config = dict(
    num_hidden_layers=8,
    hidden_act='swiglu',
    tie_word_embeddings=False,
    init_std_o=0.00734,
    init_std_up=0.0294,
    optimizer='adam_atan2',
)
Each number is 50 + 10 x the weight over its row's rms, rounded and kept within 0 to 99. Layers, rows and columns count from 0. The size before them is the row's rms in percent of the matrix's.

# layer 3 attention value, 256x256, rms 0.0394, rows 132-159, columns 0-127
087:48 44 59 61 44 68 49 48 49 47 76 34 59 48 46 46 52 50 59 45 48 60 63 56 44 50 38 51 34 52 28 62 43 64 37 59 48 56 54 48 58 50 50 41 50 60 50 52 56 39 53 44 29 46 45 70 45 51 43 39 54 31 31 50 55 27 62 51 54 49 32 58 45 69 37 51 44 72 39 68 39 51 45 32 44 31 40 50 58 53 41 31 46 57 47 51 37 57 52 50 49 43 43 48 58 58 38 53 57 59 52 43 48 42 53 71 40 48 41 53 57 65 62 37 33 50 67 51
096:45 34 56 47 63 49 53 41 45 51 53 52 64 46 61 44 50 35 58 31 59 60 34 53 66 50 55 53 57 47 52 58 45 50 44 54 51 52 46 59 51 43 55 53 45 43 65 48 47 46 62 52 42 54 55 43 49 31 68 52 56 50 53 62 45 31 46 66 49 62 51 54 60 34 70 46 36 55 61 52 38 63 58 52 36 44 47 55 55 31 58 56 47 47 48 42 59 46 60 57 42 53 49 42 49 44 49 73 41 72 53 54 61 45 62 32 24 66 71 52 57 53 73 56 52 61 42 65
103:38 66 51 67 62 43 62 52 52 47 36 57 46 62 60 44 45 40 48 41 57 55 45 44 46 43 42 54 55 30 62 51 46 49 48 55 48 47 54 60 39 59 51 52 68 47 56 68 37 47 52 61 49 42 69 61 41 38 59 38 55 38 48 48 39 56 24 55 45 51 55 48 41 48 41 40 43 65 54 48 47 63 67 61 51 59 32 40 70 56 39 48 50 59 56 49 63 55 62 52 34 68 53 45 55 58 45 38 43 51 44 59 60 30 59 61 68 60 51 36 66 43 60 66 54 50 58 59
092:57 58 63 50 70 60 38 46 51 50 41 67 43 48 43 55 40 59 58 37 39 34 67 39 33 69 48 40 63 54 69 63 45 51 50 75 54 52 52 60 46 47 26 58 34 40 42 49 48 54 42 62 53 38 56 47 58 54 57 55 59 48 47 60 32 49 49 47 58 53 47 55 45 50 52 45 54 49 63 46 58 45 45 51 42 54 44 41 45 48 27 56 49 49 52 40 58 53 41 25 47 47 53 41 46 57 42 54 50 61 57 54 31 59 52 51 36 40 57 43 48 51 41 49 48 50 44 56
106:42 73 55 49 40 65 38 46 47 45 40 57 39 38 33 43 39 46 77 53 49 50 55 57 61 60 42 52 32 47 67 51 42 42 35 58 50 48 60 48 54 53 50 39 55 69 44 65 61 68 50 48 38 55 49 70 51 59 39 42 47 56 55 76 54 53 49 48 63 34 41 54 44 60 44 57 65 41 48 50 39 56 62 50 52 46 52 47 47 54 30 42 43 66 57 42 47 51 41 49 58 47 40 64 47 50 66 34 31 47 45 45 29 55 61 54 61 44 61 53 58 51 52 63 60 57 56 47
099:57 38 64 37 64 57 52 43 43 46 46 50 23 62 44 41 48 50 50 48 58 68 44 30 56 40 31 60 40 51 54 53 43 61 64 41 52 52 41 66 45 68 50 61 60 47 59 63 60 43 41 42 49 62 68 38 55 69 62 55 43 46 29 55 52 53 57 47 50 38 46 59 59 54 47 67 48 41 41 46 45 55 56 51 58 41 67 63 47 44 41 58 49 66 50 51 41 40 46 59 32 48 54 27 45 48 53 37 40 52 49 56 54 56 74 34 38 43 46 61 44 47 62 66 46 47 43 62
095:54 55 58 42 48 51 36 51 33 71 45 60 41 49 37 48 61 39 53 47 62 52 69 60 55 61 50 55 56 41 54 55 60 37 56 39 44 41 51 55 48 21 64 37 45 51 59 50 56 52 42 54 63 53 48 53 62 62 53 39 65 63 67 46 52 44 50 48 53 48 53 57 45 55 36 53 41 48 66 48 45 53 39 36 57 55 58 56 49 43 66 43 44 48 55 48 54 49 35 32 64 49 71 51 40 40 69 44 33 53 45 53 67 55 61 50 61 60 65 57 48 46 52 67 54 61 46 47
100:37 54 53 37 50 49 49 55 52 58 40 63 46 58 54 59 50 60 60 45 51 42 45 80 34 50 52 43 54 52 59 40 64 46 45 79 48 39 57 45 44 43 59 61 48 58 51 48 40 49 53 58 53 53 64 45 54 43 64 56 83 54 45 44 52 56 59 57 58 44 52 58 56 63 47 37 38 63 61 62 41 39 46 51 19 46 76 43 40 61 62 29 54 53 55 49 68 56 50 40 61 41 28 71 46 61 59 61 63 54 53 43 40 58 50 58 35 56 57 41 63 57 44 46 55 56 43 43
100:56 49 39 43 40 53 65 36 22 43 49 51 59 43 47 60 46 57 44 37 59 43 45 54 55 30 67 54 42 41 56 57 44 41 49 57 51 64 51 71 50 46 53 40 51 50 58 49 45 62 41 34 53 54 44 57 58 41 54 66 30 54 64 39 40 34 37 42 47 54 42 52 43 55 38 51 58 33 48 60 34 70 51 56 45 53 41 58 46 59 77 41 60 54 49 50 60 47 41 54 47 61 35 41 57 44 36 71 35 42 53 48 73 42 40 54 40 58 57 65 52 52 48 52 66 49 47 48
095:47 44 52 55 50 54 62 54 53 51 43 66 62 60 50 42 45 59 70 45 46 50 56 50 45 66 36 53 50 46 46 61 55 46 36 72 40 41 56 55 54 39 48 58 64 55 30 32 27 37 39 57 54 47 42 55 24 43 48 45 44 59 49 54 64 58 44 54 44 53 51 43 31 51 67 60 43 53 44 42 43 49 46 58 41 56 55 48 53 52 45 32 28 50 61 39 27 51 68 67 49 49 64 41 37 65 38 51 50 41 59 58 47 20 43 54 52 42 47 51 43 33 56 46 50 43 67 53
104:51 45 40 36 46 46 56 63 45 44 61 34 46 39 56 60 48 32 34 56 58 56 24 32 52 26 65 50 56 47 61 47 49 57 54 48 67 56 55 64 36 59 46 42 68 53 48 52 30 57 47 51 63 44 50 54 42 31 49 63 45 57 51 30 49 63 37 51 46 43 53 44 52 33 54 43 44 42 46 52 49 51 48 85 40 41 43 58 53 45 41 63 43 58 64 65 54 39 56 72 47 37 48 42 67 43 36 34 61 45 63 66 47 58 42 64 37 38 34 46 58 60 57 54 47 43 47 47
090:42 34 62 42 37 38 51 64 50 42 58 45 57 49 43 68 66 56 51 45 70 61 36 48 65 73 62 42 35 44 46 38 52 38 43 52 58 55 58 61 57 41 65 50 67 55 54 47 75 65 53 46 23 62 54 55 49 63 57 53 56 57 44 59 44 45 49 52 36 52 47 41 51 58 46 47 54 58 57 43 64 51 44 71 54 57 52 48 66 69 43 37 43 74 55 42 43 49 44 50 65 57 50 43 62 35 30 30 55 49 47 48 55 52 53 42 45 44 45 54 41 43 58 39 54 58 49 49
096:58 42 60 53 54 50 41 46 53 56 47 51 43 38 36 46 53 45 48 46 60 45 37 39 37 57 51 36 62 42 59 57 51 53 56 28 65 50 52 47 54 44 52 37 51 37 37 40 46 56 49 40 44 33 48 63 60 24 57 51 52 50 53 34 39 46 52 43 65 60 37 48 52 60 57 43 60 47 38 36 68 52 27 69 43 52 29 50 50 48 42 44 50 64 55 57 57 56 42 51 39 47 64 38 71 46 37 56 48 53 51 62 39 30 44 61 37 53 42 58 49 37 62 55 25 55 51 55
098:46 45 34 55 50 27 50 57 45 41 61 26 55 35 39 47 54 64 53 38 46 32 55 55 68 46 66 41 45 53 33 45 53 48 57 37 45 47 30 37 56 27 62 55 53 57 73 47 53 41 57 51 53 53 52 39 51 58 63 36 46 53 52 37 63 67 58 63 47 38 56 36 63 61 57 49 34 51 43 54 47 56 71 59 31 52 76 63 52 65 46 45 45 38 58 51 47 44 45 50 46 60 56 52 47 41 50 52 45 48 38 33 75 53 63 46 52 52 59 66 39 40 31 50 64 37 49 44
101:48 25 34 45 58 56 41 52 47 41 64 41 59 54 64 61 60 42 49 45 49 78 53 70 43 44 35 59 39 58 49 40 64 41 48 44 59 49 50 45 48 40 52 51 51 55 43 54 56 52 58 51 51 49 44 53 48 44 59 46 58 50 48 54 50 32 38 51 64 53 51 41 56 40 61 44 36 59 43 42 41 44 49 54 25 26 40 53 50 38 45 47 43 55 45 32 50 56 52 54 42 45 62 41 44 57 50 67 45 48 54 52 44 47 43 43 35 60 69 37 41 64 87 39 44 45 46 62
091:57 57 40 42 48 38 34 49 67 50 52 32 60 52 51 57 27 59 41 45 55 50 34 46 67 45 76 32 37 54 58 51 26 44 61 62 44 48 57 51 57 42 75 49 58 33 51 66 59 32 42 31 31 63 43 55 75 38 55 67 34 51 48 57 55 58 37 49 34 47 52 40 43 49 66 47 55 48 64 45 50 62 50 40 72 48 47 61 51 38 55 47 57 56 58 56 44 36 36 50 58 39 31 53 57 35 38 39 54 55 53 64 50 55 42 40 49 40 48 56 41 53 59 39 55 48 53 51
096:47 46 50 59 41 56 39 49 46 57 52 53 56 53 44 48 38 42 51 56 44 69 43 54 40 54 45 56 62 68 46 43 41 45 44 52 62 49 42 49 54 44 61 58 42 38 42 37 58 53 60 61 59 60 51 26 52 51 30 70 66 56 43 35 49 47 51 49 53 32 62 38 58 46 48 40 58 56 57 39 61 54 31 33 59 38 56 45 59 53 59 54 25 60 40 58 49 62 64 56 27 43 53 44 46 33 52 51 58 51 55 44 30 43 46 39 52 29 70 26 31 51 43 32 36 62 34 51
097:49 60 69 64 36 61 58 46 45 50 63 50 56 45 49 61 54 49 56 44 52 56 61 59 46 54 36 63 50 62 59 29 46 41 43 44 48 54 46 63 57 42 46 37 40 54 42 62 75 62 55 44 36 64 37 50 50 60 46 44 47 54 64 65 56 51 62 48 59 44 47 43 54 53 40 49 68 49 43 30 32 71 45 63 53 39 49 39 54 44 49 59 40 55 43 53 46 61 48 49 60 40 32 42 41 41 38 53 34 53 51 46 69 45 64 53 28 39 63 39 73 64 46 36 50 35 49 51
107:47 49 46 40 63 39 71 26 40 51 75 66 53 53 48 50 46 33 67 49 46 54 49 46 51 38 59 61 45 48 47 62 33 47 48 48 41 51 61 53 55 50 31 63 52 51 66 52 46 61 65 38 78 50 35 66 27 54 51 63 25 45 47 46 62 65 36 43 50 58 61 57 53 36 49 56 52 58 39 66 49 61 44 68 47 63 55 57 41 49 42 42 60 47 50 58 62 51 40 60 48 58 48 48 50 70 45 66 34 44 63 46 53 27 50 50 30 60 52 45 53 60 64 62 53 43 45 40
106:44 60 39 44 54 36 43 47 43 42 37 40 60 46 47 42 38 63 55 54 34 69 52 45 55 32 65 59 39 55 54 54 46 63 44 73 71 58 56 49 49 48 15 57 41 58 37 57 65 55 44 50 50 43 38 41 50 50 54 37 33 59 59 67 51 38 42 55 54 49 57 49 48 38 59 53 48 41 43 49 44 57 42 58 41 63 34 54 42 26 43 62 52 33 30 36 55 37 56 55 41 51 48 63 42 64 54 69 56 50 64 51 24 40 67 52 35 37 52 46 45 39 53 34 31 60 47 52
096:49 43 50 56 54 33 68 45 26 42 57 51 63 39 41 56 48 51 44 42 60 47 45 66 60 52 43 56 31 46 43 36 45 56 43 54 44 75 44 54 57 61 43 45 42 64 54 54 41 46 56 37 58 55 49 63 56 42 52 59 31 51 67 61 41 50 60 46 44 46 53 57 54 40 47 50 66 61 39 61 40 51 41 62 30 47 48 32 45 48 48 60 52 42 51 48 49 48 49 36 63 42 36 68 54 49 45 54 40 60 50 52 59 62 29 40 36 27 32 49 48 62 46 48 54 57 50 36
095:56 50 56 69 42 49 60 50 48 66 45 51 50 52 71 49 45 42 69 57 52 53 63 52 43 28 54 49 54 45 55 59 49 59 58 48 43 57 48 53 37 51 45 38 55 44 40 41 22 57 63 50 63 31 54 59 43 52 46 51 57 53 45 33 54 56 54 52 63 48 46 64 45 48 54 37 37 51 61 66 42 43 37 50 45 66 39 49 60 65 60 50 41 37 33 74 50 60 50 68 52 55 53 51 63 68 39 61 54 55 53 59 46 42 20 53 58 54 30 39 37 33 56 46 42 44 63 47
098:47 65 50 50 50 42 46 52 43 42 56 55 59 63 41 57 67 42 51 67 40 34 50 38 34 61 60 53 33 50 75 60 41 53 56 62 56 40 47 65 40 72 48 35 55 62 51 53 52 55 51 65 69 43 45 53 53 57 43 62 53 40 63 56 44 54 48 59 48 50 54 50 50 53 49 39 79 47 49 41 44 54 43 58 66 64 46 41 58 49 29 61 59 59 39 55 73 53 59 40 60 53 42 61 61 45 48 61 44 51 59 48 47 48 52 49 51 54 55 39 44 51 69 38 33 47 44 36
099:42 38 49 62 56 26 54 45 64 55 62 35 58 42 56 53 64 49 48 59 33 46 53 46 54 43 51 57 46 43 45 41 34 39 47 50 51 56 55 54 52 53 46 48 55 57 48 49 57 34 59 54 62 56 40 53 39 45 55 60 52 33 44 56 35 66 58 57 42 51 50 46 46 56 26 52 44 75 50 69 40 55 70 54 46 52 61 43 44 40 44 50 49 51 20 44 52 50 54 28 58 41 30 74 59 57 50 39 55 49 63 55 38 62 47 50 31 53 64 42 37 48 43 47 38 50 58 36
099:51 48 41 70 57 43 41 60 40 63 46 56 54 59 55 48 71 40 50 57 34 46 45 48 55 47 47 46 51 39 61 67 32 45 45 63 45 52 50 51 54 46 54 45 56 40 54 37 45 38 63 62 47 38 46 50 40 36 52 59 62 48 57 35 46 44 51 46 58 48 42 46 57 39 43 45 52 29 57 66 48 56 56 57 40 55 40 64 70 45 47 48 43 58 50 51 79 49 46 55 42 44 38 51 60 59 56 43 77 48 41 54 47 62 48 70 53 63 51 51 27 42 38 53 44 53 40 43
089:51 37 65 54 48 45 60 32 61 62 36 60 53 60 51 45 48 72 45 41 59 33 58 50 64 54 50 61 46 62 51 40 33 52 59 52 30 56 41 67 56 51 49 42 36 35 45 63 51 27 40 47 45 44 45 35 60 66 47 42 52 58 60 62 45 44 52 37 53 58 37 52 53 42 42 47 48 33 52 52 53 58 45 52 53 54 57 40 57 50 61 66 57 34 52 36 47 59 64 40 63 48 44 53 37 44 30 54 54 57 51 58 45 53 45 52 49 30 57 43 49 62 56 51 44 53 40 48
099:57 35 47 56 60 44 28 48 53 52 55 46 60 44 51 61 48 39 43 53 67 56 42 69 36 46 52 35 34 43 65 44 71 49 48 55 51 61 45 43 71 53 40 60 55 56 53 48 58 77 61 50 61 46 62 44 58 54 64 60 55 56 52 47 50 36 54 58 49 26 61 60 36 37 55 31 58 34 40 63 58 38 54 46 45 39 51 49 49 30 42 55 65 47 46 37 75 45 41 48 70 46 49 50 58 42 47 46 55 35 45 60 51 59 60 27 43 55 55 51 51 57 66 61 50 54 49 47
105:75 65 44 44 56 57 37 47 58 52 51 40 46 50 49 50 59 50 46 46 41 37 30 38 38 69 59 50 31 50 63 46 49 40 56 71 50 44 50 53 31 53 57 33 62 53 76 61 45 47 51 40 57 52 55 40 45 38 56 70 52 48 40 52 49 52 59 58 40 44 51 63 50 38 41 47 75 41 57 31 40 50 52 44 47 45 55 41 37 53 41 62 51 55 48 52 73 46 50 47 40 33 43 50 56 42 62 41 38 47 50 51 51 68 74 36 43 38 62 43 32 52 54 41 49 58 47 46
# layer 3 attention output (transposed), 256x256, rms 0.0381, rows 132-158, columns 0-127
086:67 49 53 48 29 54 56 47 54 59 54 41 39 43 64 53 61 41 34 64 50 54 65 51 53 43 61 47 75 61 36 45 56 41 46 57 62 43 73 44 55 44 52 60 50 36 49 57 68 35 51 56 49 55 42 38 51 66 63 55 70 62 61 37 38 67 48 41 54 54 35 35 44 46 42 46 33 42 57 56 44 49 56 44 64 31 55 44 66 35 55 50 52 63 38 46 64 70 62 67 53 34 45 50 49 66 58 60 43 42 51 57 46 67 54 47 50 45 34 48 36 55 56 38 49 65 32 49
097:56 55 54 46 38 30 47 41 63 55 48 64 44 35 46 35 56 56 66 47 49 48 71 46 44 47 39 52 48 55 52 63 75 49 65 46 70 57 73 38 52 41 51 50 58 55 42 42 58 37 19 65 61 56 76 64 51 55 57 57 63 52 44 34 43 36 39 49 45 45 40 55 52 45 68 41 46 47 32 50 70 39 54 31 43 40 30 42 43 59 48 60 56 63 62 55 73 55 47 57 41 56 44 41 44 59 39 58 48 64 51 60 56 62 45 50 73 60 54 51 32 45 62 46 58 59 56 57
099:50 66 38 47 52 66 34 48 62 42 44 49 52 28 53 38 39 48 50 49 56 44 60 44 43 36 38 55 48 42 63 56 48 43 40 50 50 46 53 45 40 59 67 32 28 64 53 39 65 39 50 56 39 62 45 69 56 46 46 43 58 38 52 50 52 54 49 72 61 47 53 36 69 55 53 47 45 55 35 54 39 34 56 27 43 52 55 41 50 46 62 41 48 54 51 55 53 49 54 47 62 52 42 56 41 50 46 49 58 65 42 67 66 53 39 56 66 48 51 58 52 35 54 42 46 51 58 48
089:42 51 63 47 38 61 39 64 44 46 42 41 55 23 53 64 51 55 46 53 54 54 53 53 34 45 58 51 59 43 44 35 57 46 61 24 47 37 51 48 46 55 52 40 45 61 43 49 48 55 44 40 52 53 46 34 60 48 66 38 51 60 51 48 42 57 52 66 39 42 31 61 70 39 55 48 53 52 50 42 58 55 54 47 38 55 39 49 51 44 61 51 42 68 64 27 52 58 60 40 48 63 57 41 41 51 56 67 58 53 51 56 38 55 56 47 62 63 45 51 37 38 65 59 37 37 42 65
106:59 42 48 51 57 64 56 49 32 47 44 38 44 58 52 52 39 58 21 72 49 33 42 78 43 52 54 54 58 53 52 41 40 42 55 46 46 35 49 62 69 58 52 27 46 46 40 50 29 41 48 56 65 49 47 49 63 27 58 47 52 51 44 37 61 61 47 57 55 68 60 30 49 51 37 63 53 56 52 53 45 58 51 60 49 61 61 45 40 43 57 47 60 45 50 50 47 32 55 43 54 56 51 46 60 47 41 51 53 51 34 60 77 60 31 48 33 49 51 41 37 51 44 39 47 53 45 55
099:36 40 60 46 44 47 61 39 44 57 51 57 48 51 46 62 46 44 56 66 49 46 50 56 44 70 52 49 62 37 61 52 62 43 47 57 52 51 76 66 78 43 65 51 56 70 58 37 45 52 37 65 40 52 61 54 58 35 36 51 57 45 56 43 52 50 46 36 41 49 38 65 56 67 59 51 45 62 55 48 59 44 46 36 45 62 47 41 43 54 51 49 38 39 52 60 61 41 51 48 56 52 40 42 49 58 48 52 43 61 38 57 47 54 56 53 44 62 57 44 26 63 42 55 46 40 48 43
097:44 48 53 56 59 31 67 50 53 43 59 61 36 63 43 53 51 51 53 47 46 62 57 44 47 54 48 43 47 62 65 64 40 67 62 40 38 30 53 42 45 59 49 50 60 60 49 50 41 41 39 69 59 62 41 68 43 37 58 53 57 43 36 41 41 51 47 55 46 42 71 57 50 61 49 50 58 59 54 41 26 40 53 53 67 60 34 48 46 55 38 57 61 41 50 56 40 41 55 51 59 39 40 57 42 44 39 40 61 41 33 55 41 44 63 56 35 52 39 30 49 58 33 47 48 47 42 48
096:55 46 29 39 51 47 55 56 44 48 43 65 43 53 51 53 43 44 38 33 51 55 47 70 61 44 47 58 35 61 42 58 29 56 53 49 35 28 47 50 55 48 56 50 60 56 38 47 65 66 51 53 53 49 61 46 61 48 43 59 57 51 47 53 48 45 34 54 46 32 66 53 50 46 52 43 64 49 59 51 35 65 43 43 33 40 36 51 47 54 22 48 57 61 72 59 49 57 55 56 55 49 57 37 53 56 51 41 52 48 41 61 37 54 64 49 53 40 59 47 52 45 61 35 39 35 55 66
098:59 62 65 61 51 40 47 62 56 56 42 49 48 58 46 50 48 35 57 49 62 38 48 51 58 41 32 52 38 67 23 49 41 53 56 47 54 78 45 49 41 57 41 48 48 42 56 56 63 47 36 48 75 36 64 43 47 51 41 54 65 65 60 47 68 56 47 52 45 35 61 46 47 50 48 39 42 47 49 29 54 59 48 47 49 46 43 44 62 52 57 54 35 28 54 36 69 48 39 56 58 61 44 37 32 39 52 52 56 45 51 51 58 41 42 44 56 48 41 45 54 66 48 35 21 44 57 52
094:49 42 48 52 48 47 62 46 46 48 42 37 55 45 63 40 60 54 44 62 35 30 51 59 44 48 55 41 44 68 58 60 51 34 38 71 66 50 57 54 33 36 45 41 60 45 58 48 53 64 63 59 63 54 37 64 60 53 48 40 42 54 64 37 45 45 57 55 63 50 31 48 41 55 46 54 50 44 52 45 58 60 48 27 55 42 62 52 47 43 64 60 57 62 41 43 80 48 47 35 59 73 59 45 37 35 46 60 55 55 56 58 61 59 48 42 61 53 42 47 53 58 59 60 40 50 43 56
107:43 53 50 43 64 61 36 53 65 59 43 48 47 30 55 53 46 46 55 42 56 32 58 48 62 44 38 54 36 41 40 64 53 37 41 52 46 63 51 47 56 54 69 46 34 57 57 58 58 60 50 39 45 39 61 44 49 61 27 50 36 32 38 56 54 47 55 59 61 53 43 41 45 54 67 56 52 44 55 61 36 42 32 45 34 44 53 55 57 56 47 35 40 35 45 44 39 30 48 45 47 72 47 43 50 66 55 48 52 56 55 38 62 44 46 56 47 40 63 58 56 47 54 32 46 56 67 65
085:74 40 55 44 49 47 41 63 44 61 65 47 31 42 56 50 46 43 47 53 43 28 47 47 54 37 42 56 38 71 54 46 53 39 26 48 51 70 72 49 57 52 51 53 28 55 39 53 53 53 45 47 41 60 49 53 39 59 39 45 57 62 48 55 47 72 47 63 73 46 32 48 50 58 61 73 37 57 45 68 51 58 53 48 55 42 55 35 51 47 48 42 31 40 56 47 56 41 51 57 57 41 45 51 56 53 61 39 57 48 72 37 56 44 51 70 38 46 40 54 53 45 54 56 36 49 46 61
097:49 51 64 55 49 36 38 61 65 48 56 49 61 27 56 59 48 56 74 37 53 66 38 55 34 50 63 63 59 46 39 59 47 30 60 41 52 46 44 47 41 53 53 34 56 48 53 62 36 58 57 42 68 49 42 40 40 63 49 38 64 58 44 63 40 44 60 55 50 49 32 40 57 49 55 47 52 52 48 43 53 24 55 58 55 63 46 52 57 64 64 49 50 49 39 45 65 64 45 26 63 54 42 62 56 61 51 51 68 40 65 33 41 60 33 46 55 52 44 44 62 39 54 52 42 63 36 50
100:54 66 45 51 49 37 49 42 67 63 59 69 55 60 35 51 49 52 47 44 37 44 50 32 41 48 46 43 37 43 66 55 46 56 37 75 40 49 56 39 30 36 51 62 47 26 46 66 57 41 56 37 72 48 46 55 51 51 45 51 56 71 49 56 59 41 38 52 50 60 50 63 43 59 63 35 56 54 44 52 62 62 30 55 64 26 46 48 59 52 61 61 45 38 45 50 40 48 54 40 54 39 54 71 50 35 79 51 46 42 52 53 39 43 56 40 49 36 34 27 45 55 48 69 38 34 47 46
102:65 63 49 48 59 44 52 35 34 41 54 45 50 59 53 42 68 43 53 53 50 44 58 52 57 50 50 52 62 69 53 68 53 57 56 60 55 50 39 48 49 56 41 48 71 60 44 62 49 33 43 56 61 73 53 71 45 32 55 47 62 57 37 51 42 44 49 45 65 46 58 64 34 37 58 45 55 52 59 57 48 41 47 33 63 38 44 46 46 47 48 53 47 50 40 59 48 51 50 71 64 49 60 36 46 63 45 52 45 37 41 58 40 65 51 42 57 58 56 48 39 48 39 48 46 51 44 47
095:57 51 58 60 48 42 33 46 47 67 51 47 37 59 59 50 62 60 53 32 45 51 62 37 69 47 26 60 50 58 35 36 73 68 42 38 48 63 67 44 69 49 52 54 52 66 51 35 52 52 42 73 45 43 56 58 38 63 57 41 45 48 44 47 41 34 52 51 51 44 47 45 52 57 47 62 55 64 44 48 47 54 62 49 56 52 52 35 63 49 60 38 43 62 58 63 56 46 37 66 38 61 49 42 63 54 46 61 49 48 61 44 55 61 56 68 38 54 41 59 59 48 50 41 61 59 49 51
095:35 45 56 43 56 37 58 52 49 45 60 64 47 43 49 38 55 56 56 50 45 45 33 46 49 70 54 44 46 44 57 58 50 48 54 51 37 77 53 44 54 50 46 49 62 49 38 58 34 33 44 49 48 47 48 49 52 38 48 35 37 47 52 58 61 62 59 43 56 51 54 47 38 56 50 36 60 57 53 46 60 60 72 58 43 53 53 43 32 49 36 52 61 47 57 67 47 51 55 48 43 49 46 56 39 42 70 34 59 59 67 33 37 45 58 41 61 59 44 57 49 55 52 48 72 48 60 42
093:58 47 72 51 53 51 64 56 43 56 63 34 49 54 51 42 78 39 45 78 43 53 53 53 44 60 78 51 58 59 37 42 50 54 47 66 53 46 59 66 53 59 49 48 47 44 53 41 32 48 33 46 64 68 48 45 51 46 54 46 54 64 33 46 36 61 47 56 50 61 62 50 42 53 33 51 43 53 65 59 62 54 60 63 31 55 57 44 46 69 55 52 56 48 59 57 54 68 52 49 45 36 49 57 44 59 51 68 64 58 57 35 55 67 42 38 56 71 32 53 33 61 44 53 45 58 37 48
108:33 47 49 53 44 51 56 52 65 57 40 55 62 52 54 41 56 51 51 58 66 64 39 51 48 43 49 58 39 57 47 46 46 45 63 66 29 69 63 59 64 70 48 60 54 39 57 51 59 42 44 57 55 49 52 43 53 45 43 52 50 42 64 55 58 66 46 47 39 50 60 68 58 64 50 43 48 58 37 53 61 44 46 48 47 74 43 47 57 58 46 52 35 43 53 35 52 67 45 49 53 37 52 34 64 51 46 42 54 60 49 56 65 53 39 63 65 52 67 70 46 52 47 51 43 53 57 43
103:49 37 62 71 56 61 51 52 49 66 42 47 61 52 57 54 55 65 47 54 44 46 57 60 41 56 37 49 53 54 30 46 53 46 60 47 47 53 30 63 54 57 45 33 58 40 57 51 50 50 61 41 63 50 63 55 63 66 56 51 48 35 44 30 48 42 60 39 25 38 52 52 60 53 50 53 43 55 52 49 55 43 51 53 49 65 45 50 56 54 57 52 35 58 38 63 56 47 43 56 48 48 59 53 51 53 39 58 35 31 44 61 61 50 53 44 72 55 62 59 41 66 64 57 75 45 50 48
097:48 43 77 60 53 80 45 68 56 56 58 45 67 60 41 41 55 27 54 69 40 57 46 68 52 40 47 41 50 64 48 43 51 41 47 58 43 70 48 52 44 58 27 57 39 38 58 72 57 57 49 46 46 49 52 55 54 61 53 43 52 40 69 54 59 59 48 55 47 40 56 47 56 44 38 58 48 37 57 69 52 58 50 67 39 48 67 56 33 63 45 52 39 38 64 30 50 37 35 70 40 53 58 30 46 47 54 58 36 52 63 33 50 43 38 49 42 51 38 52 37 61 48 60 56 64 37 43
096:50 47 38 53 53 49 57 44 52 40 43 54 53 27 52 47 44 46 55 45 59 52 46 34 38 46 65 33 48 49 50 59 37 44 63 58 58 53 19 48 27 61 56 59 54 60 66 46 60 46 74 44 43 33 38 39 57 65 48 63 45 25 58 59 60 56 55 53 43 46 57 42 53 35 45 54 53 36 44 41 33 53 41 46 44 49 55 61 47 54 47 49 53 44 40 24 58 69 63 55 55 55 41 59 48 45 48 40 55 49 42 45 45 39 55 49 57 47 54 60 75 38 49 48 43 58 57 56
098:44 36 40 47 65 53 46 60 51 38 52 43 66 44 59 61 46 51 41 43 66 51 45 59 54 38 58 38 37 42 49 36 44 44 70 34 37 43 43 58 65 62 49 46 39 50 54 53 46 46 48 27 39 42 45 39 60 35 53 46 48 39 35 57 63 61 54 47 57 62 51 60 68 42 58 51 73 42 59 55 48 35 48 60 39 54 65 50 55 48 52 51 53 50 54 24 29 68 53 57 49 50 45 50 65 60 55 28 56 59 42 25 42 52 57 68 57 48 63 66 52 51 53 56 61 50 71 59
099:60 65 51 55 34 62 23 50 56 54 62 61 62 70 36 38 58 35 39 51 45 61 45 47 51 51 38 54 62 56 59 33 66 45 24 50 35 57 32 55 51 49 37 53 32 51 51 63 64 53 45 46 53 59 37 59 53 53 52 38 43 48 45 49 50 62 46 58 43 36 66 44 65 51 48 50 50 63 38 58 54 53 53 52 54 63 34 44 59 57 40 59 34 42 43 57 52 66 63 62 39 38 54 62 59 41 54 48 37 50 43 35 47 43 60 73 55 44 42 58 53 44 50 55 56 50 44 47
099:51 74 31 44 49 39 26 48 60 53 55 60 58 49 47 45 47 44 46 47 51 52 47 59 31 58 30 51 43 48 58 56 60 54 44 61 54 47 57 51 63 46 45 40 46 64 56 56 49 64 30 43 50 43 54 44 47 43 40 38 38 45 31 47 47 51 44 60 49 27 68 33 57 39 56 42 42 58 50 30 61 39 47 43 69 44 31 53 64 46 61 39 41 44 42 61 39 55 69 26 46 74 52 69 60 47 71 43 47 42 47 40 61 46 59 59 57 44 41 34 61 43 62 47 55 45 45 70
090:55 39 59 47 45 36 60 41 55 48 56 54 58 53 55 65 47 51 70 51 37 51 49 62 39 54 59 32 34 57 47 51 32 40 53 48 74 62 50 51 47 45 51 47 55 55 63 47 46 62 53 61 42 55 43 33 54 56 52 51 50 60 42 52 34 44 53 46 50 39 33 44 35 44 34 59 59 35 41 37 55 50 53 59 35 55 45 46 59 72 55 60 56 60 57 38 42 58 45 67 49 61 43 42 51 57 45 49 50 45 66 28 40 45 54 48 55 65 42 57 56 56 56 44 44 54 44 61
102:56 39 45 50 63 44 51 53 54 53 32 44 57 59 40 38 50 37 59 44 54 47 51 63 52 47 41 53 40 68 43 54 47 53 59 57 34 56 42 73 59 53 46 39 49 70 33 51 42 49 52 48 57 37 60 53 47 43 36 48 38 58 29 41 44 40 55 53 44 47 65 66 54 44 66 52 39 46 64 49 50 55 56 44 47 44 54 55 52 42 35 42 55 33 57 53 50 42 46 46 39 53 63 52 54 46 65 45 65 49 26 54 54 40 37 56 30 52 64 45 41 44 53 72 57 55 51 50